config.toml
d_model = 384
head_dim = 64
d_mlp = 1536
norm = "layernorm"
norm_place = "pre"
tie_embeddings = false
init_std_o = 0.0252
optimizer = "muon_variant"
lr = 0.00678
lr_mult_qkv = 0.5
lr_head = 0.00719
decay_shape = "square"
batch_tokens = 131072
seq_len = 512
doc_mask = true
Each number is 128 + 32 x the weight over its row's rms, rounded and kept within 0 to 255. Layers, rows and columns count from 0. The size above them is the row's rms in percent of the matrix's.

# layer 8 MLP down (transposed), 1536x384, rms 0.0613, rows 439-538, columns 128-159
size [ 97  95 103 102  99 104  99 100  94  99 104 101  95  98  97 100  99  96 104 103 102 102 104  93  97 100  91  96 104  96  99  94 103 102 109  96 100 100 101  93  99 102  95 101 101 110  96 100 103 101  98 104 101 102  95 101  98 103  96  95  99 100 109  97  99  98 103 102  99  94  98 118  99  92  96 101  93 100  98  98 106 102  99 101 103  97 100  97 108  94 105  97  97 101 110 103  94  99 101  96]
[[154 113 167 104 124 136 162 134 118 163 159  66  86 107 143 117 103 109 153 115  77 103 150 178 142 114  87 163 152  83  99 159]
 [128 118 134 124 144 126 194 157 143 140 168 119 146 139 120 126 167  87  91 125 150 123 156  89  69 161 108 146 140 105 135 134]
 [115 128  97  77 174 165 121 150  49 205 128 156 185 137 171 138 116 148 152 147 126 150 114 199 126 152 116  74 130 146 114  79]
 [146 129 148 126 124 163 150  94 135  48 165 112 178 134 119 135  45 162 163 156 121 137  61 100 136 116 207 111 148  89 125 150]
 [128 115 161 161 167 130 167 161 166 107 151 160 140 126 137 153 117 124  85 131 204 128 168 112 134 131  73 138 136 124 127 195]
 [ 86  51 115 119 179 180  91 133 114 109  75  82  98 128 150  80 116 124 130 169 183  97 110 129 135 142 186  84 134 141 102 147]
 [165 120 103 133 121 137 178 171 131 154  75 108 165 157 113 150 114  90 124  93 120 140 135  86 107  96 145 110 159 177 140 120]
 [106 154 188 106 128  94 115 145 121  95 156 122 115 123 110 122 127 101 106 112 168 115 134  67 132 105 125 131 155 101  62 175]
 [140 178 186 121 116 128 114  99  85  83 153  77 104 175 141 149  40 152 105 144 170 136 145 108 111 172  86  89 130 169 122 150]
 [134 126 108 125  61 133  97 148  99 142 161 202 125 115 157 143 173 107 140 155  56 127 110 132 165  48 162 122  95  63 111 127]
 [134  91 213  93 156 102 134  76 100 158 162 152  59 146 157 129 129 150  74 118 179 128 157 163 149 133 130 148 116 113 154  89]
 [115 183 127 120 115 106 188 164 154 163 153 109 137 130 115 157 132 106  71  89  91 104  97 130 115 160 207  95 118  94 154 117]
 [137 103  74 189  94 138 140 142  74 101 171 105 136 112 176 156 195 118 114 181 115  75 127 127 140 134 121 166 136 109 171 105]
 [115 170  32 108 140 102 150 104 115 109 125 102 106 143 161 111 183 119  70 140 174  87  93 122 123 179 199  93  81 174 149 152]
 [129 121 182 122 139 127 194  98 116 134  84 143 122 146 119 163 151 127 170 103 178  96 125  95 136 113  75 111 110  78 128 114]
 [116 142  95 123  78 100  48 119 111  93 102  86 158 150 156 113  83 124 128 102 121 187 137 174  88 167  84 118 129 101 110 130]
 [123  99 129  92 137 120 154 147 120 142 137 115  76 113 167 146 152  89 161 125 109 164 104 116 173 166 114 143  67 116 156 145]
 [102 105  91 137  76 134  69 139 159 111 144 147 154 149 179 132  52 102 121  92 100 191  91 142 159 126  83 113 115 109 109 125]
 [149 120  76 102 183 109 110 106 144 166 112 147 222 158 120 134 177 119  93 157 103 170 100 125 158 116 147 135  80  98 117 181]
 [166 124 186 158  55 167  67 123 157 165 122 141 155 103 107 101 168 101 158 145 120 121 147 149 103 123  54  97 161 159 143 139]
 [140  93 107 129 101 171 117  92 101 105 118 128 114 130 138 116 137 107 144 137 136 105 125 182  49 168  76 136 117 130 187  82]
 [132 118  98  83 146 130 148 120 120  89 127  94 139 152 123  89 132 103 134 142 105 146 214  49 173 158 115  96 114 134 112  85]
 [128 172 116 132 150 114  97 107 147  95  81 102 100 138  98  96 154 117 199 126 197  93 142 108 191  90 170 154 149 166 121 139]
 [137 115  95 116 119 147 129 130 132 109 160 144 100 116 111  98 102 140 137 109  80 118 161 116 136 121 167 120  84 106 114 239]
 [177 163  85 171 114 101 129 129 175  67 115 124 113 111 146  88 103 139  75 123 177 132 136 110 139  82 171 145 142 165  79 138]
 [126 106 148 101 145  91 113 148 135 124 125 120  83  97  33 136 134 113 134 123 120 112 117 101 142 101 135 124 121 113 135 152]
 [136 144 175 132 131 112 146 120 194 145 180 118 122 126  96  99  81 163 165 200 123  99  87  83 158  81 126 156 130 133 127 163]
 [155 105  96 125 135 142 143 111 166 162 151 127 123 135 174  97 148  90 104 159 109 156 164 114 137 142 154 102  52 183 117  86]
 [151  61 115 122 190  82 166 138 112 179  94 161 102  96 159 160 121 130 144 137  76 126 109 148 180 100  79 118 124 131 214  94]
 [ 90 121 134  94 112 147 116 134 105 109  97 110 158  81 113 133 165 170 121 116 193 121  90 179  95 136  91 129 118 146  96 140]
 [120  96 163 130 132 111 130 149 128 102 124 149 119 160 123 151 117 159 138 129 133 106 126  98  98 188 134 187  91 154 133 141]
 [161 134 155 154 145 137 132  81  82  95 108 102 161 117 159 152 132 143 136  78  82 122 109 113  66 116 114  84 100 144 136 144]
 [182 110 157 123  44 111 122 123 129 100 105 116 109 137 119 112  76 108 169 125 154 135 146 127 123 121 140 107 112  72 125 127]
 [132 160  87  92 124  94  94 157 148 118 193  92  87 168 154 117 113 184  85 120 151 186  70 188  82  97 160 173  62 100 129 117]
 [ 94 137 138 162 123 156 128 152 115 147  57 174 117 109 163 101  99 135 110 160 156 115 110 171 125 148 193 119 134 145 139  74]
 [193 166  97 138 121 177 192 147 116 138  92 147 141 197  77 106  89 124 127 129 182 122 156  88 132 206 101 122 155  56 116 128]
 [ 93 138  96 142 145 100 151  96 118 110 113 101 143 178 146 213 174 103  99 165 154 102 148 145 140 143  98 119 150 100 192 135]
 [153 141 102 119 195  87 164 131 131  89 120 114 166 123 160 136  95 112 142 209 139 133 115 100 140 157  77 153 103 115  82 155]
 [104  88 105  87 104  78 142 154 140 147 140  87 166 132 133 113 107 175 150 162 109 156 114  83 109  72  81 151 133 165 103 118]
 [118 152  65 154  93  70 127 137 110 142  69 163  41 121 152 115 173 174 135 119 169 117 133 115 165 160 105 107 132  85 144 130]
 [162 135  95  92 210 126 123 110 144 120 112 107 133 127 177 166 119 134 145 186 114 172 130 132  96 100 120 101 163 136 140 134]
 [117 144 141 148 137  60 121 143 153  71 130 103 166 124 112 144 142  81  74 107 154  56 101 110 127 152  96 104 103 179 130 139]
 [137 117  99 120  87 168 129 170  79 164 118 156 178 163 117 160  95 174 116 128 122 125 118 125 117 144 113 108 122 134 136 154]
 [118 109 146 111 159 153 129  82 155 146 124 124  81 162 109 106 117 142 154  98 142 127 140 132 143  84 109 120  97 114 152 184]
 [134  69 101 119 107 127 131  57 164  83 117  85 114 156 139 124 159 143  99 117 180 176  72 127  67  43 123  74  95 109 123 105]
 [ 99 114 169  97 116 143  83 103 182 128 145 105 186 109 107 105  84  95 111  90 200  83 163  96 116 124 145  77 124 142 151 153]
 [171 143 167 117  82 114 159 155 172 128  86 136 137 160  97 124 116  38 148  75  63 198 124 107  97  96 140 126  78 107 133 154]
 [122  99 118 189 104  85 145 152  94 126 100 111 158  39 148 154 139 110 152 113 135 110 151 134 107 114 118 117 161 150  91 134]
 [162 172 140 131  90  93 111 145 169 129 163 173 199  77 121 129 128 149 107 144 130  90 116 169  52 179  93 139 105 125 152 129]
 [186 153  96  98 104 195 161 119  98 151 113 156 107 107 166 121 142 132 126 174 158 153 175 120 145 161  85 155  83 153 148 172]
 [175 111 142 135 137 164 106 157 150 121  75 113 144 161 163  70 134 148 162  90 184 165 135 117 140  82 190 111  94 192  91 173]
 [130 150 117 122 129 136 120 135  53 156 136 181 163 156 148 156 108 188 100 110 178 157 114 180  42 136  78 107  99 108  63 160]
 [158 173 165 191 118 154 126 133 142  86 122 131 130 175 171 203 114 134 148 117 151 137 106  74 144  94 117 117 118 166 151 113]
 [ 89 110 158 138 128 110 131 171 132 113 111 195 100  98 125  91 147 146 145 104 134 114  83 125 177 117 102 144 134 120 112 145]
 [126  84 122 177 167 115 129 153 152 126 147 139 150 104 101 155 110  94 131 152  96 136 183 195 159 159 111  59 147 173  94 177]
 [116 107 118 112 135 126 127 101 158 175 157 152 202 116 133 133 189 121 137 126  72 123  60 143 131 133 186 111 115 148 167 129]
 [ 97  95 121 149 102 127 170  91 175  59 221 160 170 187 146  95  82 161  95 178  95 141 129 130 165 157 105 140 122 112 148 162]
 [159 126 150 122 117 180 139 140 130  97 153 150 147 141 113 138 156  99 175 142 105 137 150 100 103 120 140 134 135 128 178 100]
 [117  96 145 168  92 111 107 139 170 147 105 109 144 164 147  92 137 127  96 159 114  83 107 116  94 120 149 142 160  75 156 114]
 [133 122 111 152 133 194 104 160 150 141 164 112  98  83 167 127 143 112  56 109 125  99  78 173 104 106 108 156 138 153 175 158]
 [224 100 158 102 120 121  91  87 116  87 176 114 188 138 124 131 183 127 116  80 111 101 176 147  94 148 124 165 189 104  76 156]
 [142 126 141 113 162 179  84 109 107 139 130  56  63 117 137 126 124 117 156 107  88 154 137  96 204 148 190 129 154 100  99 166]
 [110 171  92  95 115 230 140 127  92 219  66 136 122 149 183 140 152 110 134 180 119 142 138 145 134 127 145  94 130 117 105 143]
 [109 125 164 169 105 126  83  73 130  79 155 192 124 163 121 186 146 125 118 124 123  68  72  74 119 116 143 103 171 139 120 122]
 [155 206 100 101 131 125 127 146 127  91 118 129 111 133 121 110  75 105 153 139 131 111  90 118  89 100 160 129 125 146 158 135]
 [143  95 123 148  92 173  55 104 112 154  72 160 171 103  92 125  93 131 149 150  88 124 144  56 123 104 109 142 158 119 108 110]
 [114 131 160 107 136 113 163 177 112  94 163  70 111 110 156 105 136 109  79 150 163 118 159 102 118 123 185 105 146 103 203 157]
 [144 112 162 118 129  71 171 105 163 101 103  99 115 104  94  64 190  99 125 128  62  89 118 115 125 162 147 126 207 148 132 131]
 [151 151 120 117 153 158 159 125 143  86  62 113 174  89 137 134 118  94 165 131 101 142 156  70 147 158  96 117 145  54 152 159]
 [122  82 108 118 150 132 133  92  98 136  92 105 177 155 182 162 122 113 117 154 140  99  82 108 116  25 134 106 111 151  78  70]
 [137 168  92 143 104 109  54 160  89 159 131  47 119 119 111 128 160 110 169 136 119  75  90 124 147 122 149 101  97 166 106 184]
 [118  90  85  95 185  85 151 136 145  38 167  97 117 124 102 139 106  94 170 117 180 141 132  88 136 133 126 206 174 110  86 117]
 [137 131 103  77 151 112 146  37 108 145 144 124 213  56 226 130 130 117  72 106 117  95 152 124 165 138 172 105 183 126  58  86]
 [120  81 177 170  94 146 157  78 166 150  85 120 104 160  86 134  85 108 142 127  97  79 121 140 149  89 121 161  99 160 162 108]
 [113 165 132 186 167  61  93 112 129 163 156 157 138 180 123  81 132 125 127 144 115 127 123 109 127 132 108 112 147 140 118 124]
 [122 130 160 116  99 130 109 170  71 113 156 145 177  91 160 153 139 148 150  90 134 173 128 114 158 129 138 152 161 120 101 110]
 [172 126  73  73 134  87 117 147 173 112 111 101 169 134 166  85 144 167 178 152 107 129 154 124 131 119 187 118 159 168 114 134]
 [155 169 134  45 108 127  90 124 149  99  87 190 219 152 161 126 159  78 124 138 213 117 122  85 176 147 196 166  79 115 115  92]
 [ 69 144 124 125 146 128 122 162 118 170 123 118 134 164 125 112 128 100 177 149 131 132  72 174 143 126  51 119 138 146 107 179]
 [167 108  95  86  72  95 104 161  70 125 158  92  96  88 128 166 113 111  78 122 162 108 144 159 101 128 131 163 143 108 130 133]
 [156 159 102 145 179  90 177 115  92 212  74 171 204 133  76 111 112  97 131 181 133 133 121  76 167 147 104 149 159 196  76 148]
 [175 148 121 154 174  58 190 153 128 102 158 109 160 127 154 126 156 157  89 136 144  85 139 121 123 100 187 134 131 132 144 168]
 [131  76 141  98 128 117 117 112 159  48 162 135 128 103  95  82  59 115 152 106 168 162 122  96 145 122  76  99 166 109 137 138]
 [ 93  93 119 202 159  79 104 151 116  73 191 153 184 179  52 103 112 139 124 113 104 113 139 121 132 143 160 128 146 140  78 136]
 [ 96 120  74 126 144 109  79 105 162 140 121 178 106 115 104 143 172 112 160 164 142 139 111 151 111 120 147 171 140 173 158 101]
 [ 82 123 136 100 136  95 108 104 175 118  96 124 118 163 176 172 162 154 104 134 158 128 129  94  81 117 113 203  40 138 109 126]
 [127 106 111 159 180 148 131  92 135 159 181 136  92 117 154 129 101  90  93 190 196  82 143 111  46 165 143 161 135  72 105 140]
 [113 163 134 136 109  85  86 149 165 117 131 138 136 110 154 180 158 116 138 181 100 123 167 102 160  85 141 137 155  93 105 144]
 [173 162 185  71 118 116  87 115 154 204  96  62  96 178 204 158 137 150 170 128 123 126 134 127 152 114  95 158 188  79 148  89]
 [186  56 162 106  75 120 107 119 155 208 118 177 125 141 202 120 106 151 107 127 118 155  97 120 144 144 111 123 105 106 192 157]
 [118 111 124 110 120 159 105 103 102  45 111  87 153 162  88 158 101 156  68 110 149 125 125 136 119 163 178 104  64  96 136 123]
 [144 110  81 124 128  84 123 117 170 118 109 168 174 107  80 148 145 170 162 140  63 141 110 162 169  83 110 126  93 105 112 133]
 [151 162 153 118 120  91  99  82 111 105  92 201 167  96 180 178  75  83 144 130  59 145  86 103 147 149  98 125 124 108  85 133]
 [138 105 105 145 155 136 140 150 153 128 137 147 120  87  97  85 101  96 141  52 209 150 132 151  63 200 131  61 233 122 156 208]
 [185 162 111 109 162 183 154 126 137 130 155  94 130 128 141 105 132  78 116 113 162 123 170 183 185 128 163 111 141 100 107 112]
 [156 112  90 101  73 102 189  91 143 104  74 192 170  88 144 111 188 124 142 125  95 145 137 116 153 138  72 125 135 113 144 141]
 [ 88 170  80 157  49 153 133 131 120 101 113 179 154 151 108 118 131 127 197 126 148 152 123 122 153 152  83  92 164  93 107 159]
 [140 127 103 127 118 118 135 161 143  70  56 150 182 182 185 120  89 157  61 121 126 137 143  92 182  54 124 132 116 140 168 103]
 [128 108 171 131  76  96 110 167 153 110 133 125 127 142 163 117 156 113 129 145 110 129  95 118 130 157 157 145 199 104 161 146]
 [126 130 150 185 130 235 147 159 104 149 107 122 129 157 129 157 143 121 101  91  90 177  82 178 112 134 124 185 131 147 104 167]]
# layer 8 MLP up, 1536x384, rms 0.0772, rows 440-539, columns 128-159
size [ 97 104  99  93 103 100  99  98 100 103  98 100 104  96 104 101 104 105 100 104 105 106  99  96  99  94  96  99  99 100  95 102 104 108 105 103 101 105  99 102 106 101 100 100 103  93  99  98 101  96  98 102  99  99 103 102 106 103  96 101 101 107  99  96  96 101 106 101  95 101 114  98  96  99  98  89  98  95  93 100  96 100 100 105  96 104 106 102  99  97 107  98  94 105 100  95  99  99  97 103]
[[118 142  91 146  79 172 120  74 126 110 162 134 131  89 126 135 146  91 155 119  49 133 145 188 171 111 167 132 129 156 126 180]
 [169 100  94 144 126  92 110 145  94 106 165  93 143 101 169  83 166 112 138 164 135  91 161 111 138 149 109 139 163 120  91 142]
 [146 145 102 181 106 112 102 136 125 191 101  93  47 130 105 120 112 131 158  60 183 168 173  80  94 121  84 154 124 130 137  99]
 [ 98 118 181 130  16 144 135 161  31 133 146 113 117 115 112 110 130 129 163 166 131 118 164 108 141  55 101 106 143 110 107 117]
 [126 129 115 154 136  79 161 135 122  68 193 150 121 114 140 120 155 162 104  49 104 151  78 160  82 143 178 124 114  92 124  99]
 [133 221  72 139 133 143 145 109 143 156 133  68 130 178  88  94 199 160  89 108 104 175 105 103 146 133 188 155 114 143 110 102]
 [128 144  58 146 107 143  88  93 106 161 132  91 146 131  86 167 131 104  81 115 117 102  83 126 106 124 198 135  84 112 136  48]
 [186 122  82 114 145 170 141 131 187 168  69 158 182  78 124 152 140 150 134 117 135 136 169 156 105  83 182 137 126 120 114 133]
 [136  63 139 103 131 133 154 176 145 121  86  64  91 114 105 106  66 147 150 130 140 150 169  84 129 138 104 149 172 160 120 148]
 [124 171  95 102 107 104 166 165 173 153 119 113 147 129 140 102 118 141 105 151 125 105 129 109 104 113  85 121 198 124 120 159]
 [140 127 133 173  98 122  95  65 110  87  73 186 133 137 134 120  99 202 134 116 114 118 117 115 104 110  92 158 199 173 103  96]
 [147  67 157 101 117 172 154 116 147 119  95 117 136 102 135 108  94 114  58 135 140 159 144  82 126  89 116  89 165 132 121  95]
 [103 115 118  61  97 160 158  54 189 126 161 102  74 117 119 163  93 183  66  87 103 119  93 103 113 145 197 113 103 107 142 174]
 [ 72 135 116 166 114 111  86 136 147 124 162  26 130 147 146 109 140 155  89 139 152 133 158 238 123 141 125 126 134 156 133 124]
 [170  85 153  94 135  62 101 130 138 155 108 133 139 109 166  73 184 119 137 131 124  74  80 117 139 114 134 160  68 167 145  90]
 [122  97 110 165 112 126 124  96 213  59 110 122 142  78 131  48  76 120 107  93  89 139 200 146  85 126 150 156 116 125 125 135]
 [135 116 192 178 119 131  48  52 151 115 146 116 107 166 116 130 134 135 101 175 183 125 130 127 119 152 118 123 129 178  99  78]
 [104 127  99 115 101 146  79 127 126  92  83 146 115 120 172 105 149 119 139 158 144 113 167 131 109 113 109 149  95 149 139  84]
 [140  80  89  88 110  78 135 106  85 135 137 183 150 111  79 161 119 131 148  55 107 113 152 132 140 130 169 133 172 103 156 125]
 [116  77 116 156 154 149 180 145 156  65 137  68 103 123  87 187 120 133 103 130 118 116 176  61 140  89 211 140  60 112 134 142]
 [101 192  84 124 134 138 163 101 117 114 197  46 155 145 156  87 120 140  83 127 153 108 119 130 174 100 173  87 121 125  90  94]
 [128 120 175  86 128 144 157 135  78 161 138 146 103 115  72 143 153 132 121 106 134 134 149 115  89 114 126 115 130 105 132  46]
 [ 81 143 166 103  78 126 118 114 125  94  99  83 184  43 165 178 128 158  68  93  49 150 144 142 123  96 190  85 185  77  87 100]
 [125 170 145  90 108 151  84 187 150 167 143 145 136  95 103 155 140  81 139 157  95 127 158 134 125 101  82 175 142 120 157 109]
 [114 112  86  95  94 140  93 141 108 194  87  59 207 133 141 100 102  62 126 115 130 150 122 131 140 111 118 130 140 161  89 139]
 [ 97  71 137  96 155  95 149 145 173 113  87 123  86 144 218 144 138 136 139  98 114 169 156 136 172 131 111 109  97 115 116  91]
 [154 156 122 173 134 122 101 120 131 104  85 116 111  82 139 169 193 167 145 158 126  71 119 110 186 194 143 130 118 151 117 139]
 [ 97  88 106 132  81 148 134 121 157 116 133  97 202 168 106  99 175  69  85 140  94 127 158 126 130 139 119  86 162 197 134 121]
 [128  46 120 161 142  88 113 139 121 112 154 186 125 147 106  53  99 106 120 142 101 108 125 106 119 112 116 114 195 186 142 105]
 [152 147 161 174 167 166 156 103 107 106 129  79  99 130 134 137 134 136  54 187 141 134 138  86 124  79 134  96 142  85 107 149]
 [ 65 128 124  84 114 140 128 133 136 150 110  84 186 114  83 146 146 130 101  66 116 110 143 118 195  80  65 140  80 153 121 116]
 [173 157  85 152 205  94 151 114 142 159 128 144 175 173 126 115 115 142 153 140 108 121 104 143 178 136  96  83 215 122 130 100]
 [144 136 109 102 162 155 110 149  84 109 157 137 174  91 149  93 166 115 163 124 126 112 116 115 149 115 150 148 131  98 125 142]
 [157 184  98 125  71  96 106 139 162 104 100 124 121 127  96 111 174 160 159 148 195 135 168 116 130 129 125 112  77 141 125 134]
 [ 57 104 158  94  92 109 120 158 181 166 135  98 135 120 147 204 144 137 125 160 131 113  95 154 140  72 118 130 122 141  73  94]
 [146 142  84 133 106 177 152 122 120 110  88 136 140 117 122 114 135 138 139 127 204  80 108 116 123 114  88 103 141 106  89  71]
 [148 113 160 115 133  99 120 104 178 146 114 101 166 140 104 122 154 138 117 140 150 126 117 178  99 136 148 107 104 116  92  98]
 [121 108 182  74 142  81 123 115  80 164 190 148 158  85  62 137 190 172 150 140 135 160 100 145 144 110 122 153 142 145 112 123]
 [152  92 135 102 161 196 150 171 163  97 147 175 159 132 125 136 106  79  71 147 106 153  92 109 111 122 110 160 140 151  70 106]
 [134 109 118 120  98 181  44  92 125 131 133  57 156  70 126  62 107 169 109 169 105  91 107 148 152 167 149 151  90 156 134 155]
 [153 124  77 160 125 115 147 137 170 188 161 135 153 155 135  96 115 180 143 173 150 144 132 113 133 134 130 164 142  96 104 113]
 [171 157 106 126 116  75 198 133 166 103 126  87  90  97 140  73 155 119  48 111  88 143 192  98 108 100 126 132 143 120 125 178]
 [100 165 142 105 145 137  93  97 161 112 160 160 162  96 187 118 145 153  95 153 123 111 132 144 106  94  92 167 151 165  96 100]
 [184 101  91 131  82 161 173 109  79  65 121 100 168 145 156 133 112 138 125 117 129 137 158 105 112 162 165 124 131 145 139  99]
 [ 92 148 127 162 122 114 131  92 132 147 182  78 137 125 154 128 144 194 164 185 190  98 120  72 159 128 139 142  91 116 104 117]
 [ 35 108  99 165 174 130 107 110  75 133 119 155 111 118 132 169 122 148  98 145 128  78  98  94 159 123 140 131 109 123 114 107]
 [ 63 129 101 107 111 129  99  72 166 108 127 121 108 168 153 110  66 160  82 130 164  99 116 127 122 101 177 137 174 140 190 114]
 [ 63 125  95 186 131 158 144 102  83 115 194 148  94 117 132 160 138 118  78 122 143 137 175  78 125 131 151 151 157 100 164 131]
 [108 108 149 158 116  89  99 138 154 174 152 149 187 161 140  47 128  87 122 111 118  94  68 109 148 146 141 165 144 136 134  87]
 [123 147  91 149  61  85  94 102 145 159 192  40 122  95 121 137 143 150  94 160 119  96 163 141  88 110 162 198 106 114 118 157]
 [135 121 130 173 118  91 146 170 120 101 110 185  99  74 221 119 146  81 103 115 107 144  99 160 153 161 153 113  59 121 143 124]
 [142 105  92  79  96 147 164  88 105 144 102 115 133 125 107  61 104 104 113  87 124 103 130 129 113 156 168 141 137 105  89 145]
 [127 126 128 128 134 129 144  95 113  98 144 129 116 106  94 141 105  94 121 167 121 184 195 170 120 141 133  97  89 124 153  68]
 [139 111 132 169 113 128  96  69  79 151 108 129  74 150 131 133 107 144 187  97 125 109  70  95 124 147 141 215 112 141 125  71]
 [122  67 109 196 147 142  87 149 132 143 136 126 113 115  94 140 112  54 132 134 174 150 159 127 122  64 144 144 122 128 166 133]
 [106 175 175 189 205  75 137 138 122 142 180 160  89  96 123 189 140  91 119 137 117  60 108 108 217 127 164 123 102 194  93 114]
 [111 172 111 160 166 168 129  82  76 174 118 145  77 114 126 124 125 144  81 126 162 121  60 107 138  98  99  81 160  74  85 124]
 [142 118 163  89 146 138 109 124  94 155 147 181 113 194 161 157  69  76 147 121  76 133 107 161  92 111 161  75  97 129  72 107]
 [145 131 160 125 153  93 130 120 164 142  99 119 124 178 117 154 118 191 166 122  91 115 100 132 126 114  80 136  84 133 159 108]
 [ 65 145 245 161  65 138 114  83 174 161  72 102 110 159 188  83 130 102 150  84  86 138  89 137 189 143 230 109  84 183 198 146]
 [ 89 120 115 130 105 132 114 124 117 147 128 119 126 131  69 116 195 133 121 165 166  86 116 110  62 163  74 120 136 106 177 108]
 [ 85 112  67 132  95  97 139  94 121 187  72 111 138  64 148 100 166 158 121 118 186 153 159 115 110 202 148 177 111 157 169  87]
 [153 107 142 107 171 142 156  76 135  83  79 101  90 116 187 114 123 119 122 105 109 109 137 132 120 159 118 162 163 126 124 171]
 [170 107 123 130 110 121 138 106 182 127 127 145 136 178 144 139  94  89 140 134 115 127 197  74 159 101 182 183 171 138  84 142]
 [115 151 176 116 171 167  88 174 129 122  91 143 114 124 123 150  81 146 138  96 186 130 164 150  82 151 201 101 152 146 112 172]
 [173 118  84 163 177  74 116 123 154 167 154 112 145 170 138  93 180  96 137 122  80  69 117 115  57 129 103 182 139 183 125  87]
 [180 142  61 134  80 146  93 104 177 118 142 152 171 114 165 150 130 151  92 159 145  72 114 102 118 109 128 144 135 136 107 158]
 [115 158 131 145  87  90  71 153 108 143 130 143  69  90 116  68 159 103 100 107 146 164 171 166  70 151 125 156 109 145  88 117]
 [150 178 190  96 104  97  85 173 111 139 115 163 164 137 154  66  97 139 143 140 105 144 150 168  98 153 120 155 153  78 134 138]
 [158 127 142 167 139 155 135 174 146 105 127 159 137 134 203 135  45 113  74  81 129 131 135 130  91 128  84 109 138 180 113 153]
 [137 137 114 137  72 132 119  79 165 130  92 114 147 112  75 150 196 199 112 135 102 110 120 126 110 166  59 143 128 171 132 183]
 [147 138 113  95 170 117  97  70 193 135 124 159 162 119 136 108 136 108 163 167  93 116  63 155  88 131 114 135 142 103 174  47]
 [166 127  70 176 145 131 117 179 113 173 163 101 144 125 136 108 185 165  97 193 120 101 179 115 144 105 155  81 166 165 127 164]
 [162 151 115 138  99 142 172 114 114 120 135 103 132 109 158 180  88 106 134 153 203 140  97 158 155 193 160 112 133  84 108 141]
 [105 113 117 130 102 149 126  79 212 132 127 180 165 125 108 123 157 181 117 148 179 142 160 158 142 126  78 172  91 161  93 121]
 [146  71 119 123 129 125 142 131 103 115 105 176 109 165 107 161 120 145 176  88  54 148 101 146 163 216  87 124 128 166 152  94]
 [ 93  76 104 198 164 113 166 162 124 164 135  69  56 123 142 129 112  96 147 117 170 143 123 186  99  95 130 164 147 100 120 162]
 [183 105 162 131 137 126 133 166 178 130 117 130 102  52 123 164  92 186 152 172  65 139 147  21  87 188 115 133 143 160 124  46]
 [116 134 178 164 156 144 171 143 133  87 146 120 155 145 176 114 186 150 148  81 102  79 118 129 103 131 140 153 113 123 116 135]
 [106 112 103 159 195 106 120  77 159 147 113  82 106 138 175 180 150 153 126  82  72 105  97 109 104 136 100 155 108 104 107 127]
 [ 89 181 160 118  73 148 127 156 105 121  79 125  83 136 102  69 126 113 173 145 124 169 139 136  98 128 137  94 135 113 121 110]
 [135 213  84 143 108 108 140 133 141 132  75 104 133 147 115 130 141 129 141 124  81  94 135 146  89 133 175 103  86 128 141 148]
 [129 137 118 162 131 125 113 159 119 206 121 143  70 109 180 102 179 118 178 108 169  93 180 133 101 119  93 154  95 155 108 134]
 [108  91 104 140 145 193 142 160  90 111 137 137 122 119 122  84 112 146 221 165 152 121 102 148 132 128 115  86 160 113 151 148]
 [152 124  81 163 141 204 143 157  70 163 127  78 185 111  94 121  79  91  94  93  80 118 146 128 118  90 152  93 145  95  98 142]
 [197 109 196 173 106 184 153 138  99  65 136 136 154 113 148 158 191 148 146 108  97  81 112 156 140 113 103 135 133 152  90  78]
 [141  76 118 120 154 176  92 124 151 116  93 123 146 101 125  88 143 139 125  37 110 128 132 176  96 177 160 112  59 173 166 119]
 [ 95 132  90 129 121 154 101 112 101 170 160 168 172  59 153  69 115 142 133 112 105 124 182 134  91 100 114 131  82 110 191 115]
 [118 205  89 103 172 136 195 116 126 103 131 103 133 147 117  83 227  91 172 103 127  66 193 106 110 130 149 145 123 163  90 115]
 [168 164 161 111 157 174 149 148 116 139 100 188 165  65 139 132 106 150 190 105  66 160 141 163 124 148 146  94 171  55  97 136]
 [132 140 163 164 107 114 176 142 130 162 122 107 154  67 110  93 134  96 143  77 155 163 156 109  79 135 184 140  98 138  71 155]
 [118 126 124 134 104 221 116 123 188 122 187 106 151 117 128  50 133 153 141 107 120 141 152 133 118 163 159 135 187  61 160 164]
 [136 124 150  92 149  90 138 148 155 144 140 113 179 132 137 129 104 186  58 105 154  95 190 121 122 119  78  73 124  97  65  82]
 [121 158 126 107 172 126 123 102 146 152 107 123 102 141  94 131 150 136 119 152 109 119 175 108  97 230 157  97 105 134  76  75]
 [ 98 171  76 119 162 121  95 141 123 141 131 123 136  93 106 140  99 154 115  56 148 125 149 146  87 148 117 105  74  68 158 162]
 [174 108 122 138 147 172 146  68 136  80 133  58 146 115 196 145 162 140  87 155 169  81 169 120 153  86 150 142 124 137 105 139]
 [104  82 126 186  74 133 124 202 125  95 173 113  94  97  71 140 142 165 132 142 101 113 169 135 151 122 165 104  71 141 189 120]
 [132 178 111 154 128  70 125 134 112  88 170  93 152 129 126 161 144 172 128  88 123 130 133 163 164 144 130  92  89 144 138 109]
 [121  92 152 208 112 135 123 148 181  84 171 211 124 138 115 124 115 177 124  87 110 113 199 115 141  73 139  81 119 149 159 100]
 [112 143 123 131  80 110 138 143 131  92 123 165 151 102 107 157 136 120 159 145 150 136 100 133 140  67 117  95  77  91 153 126]]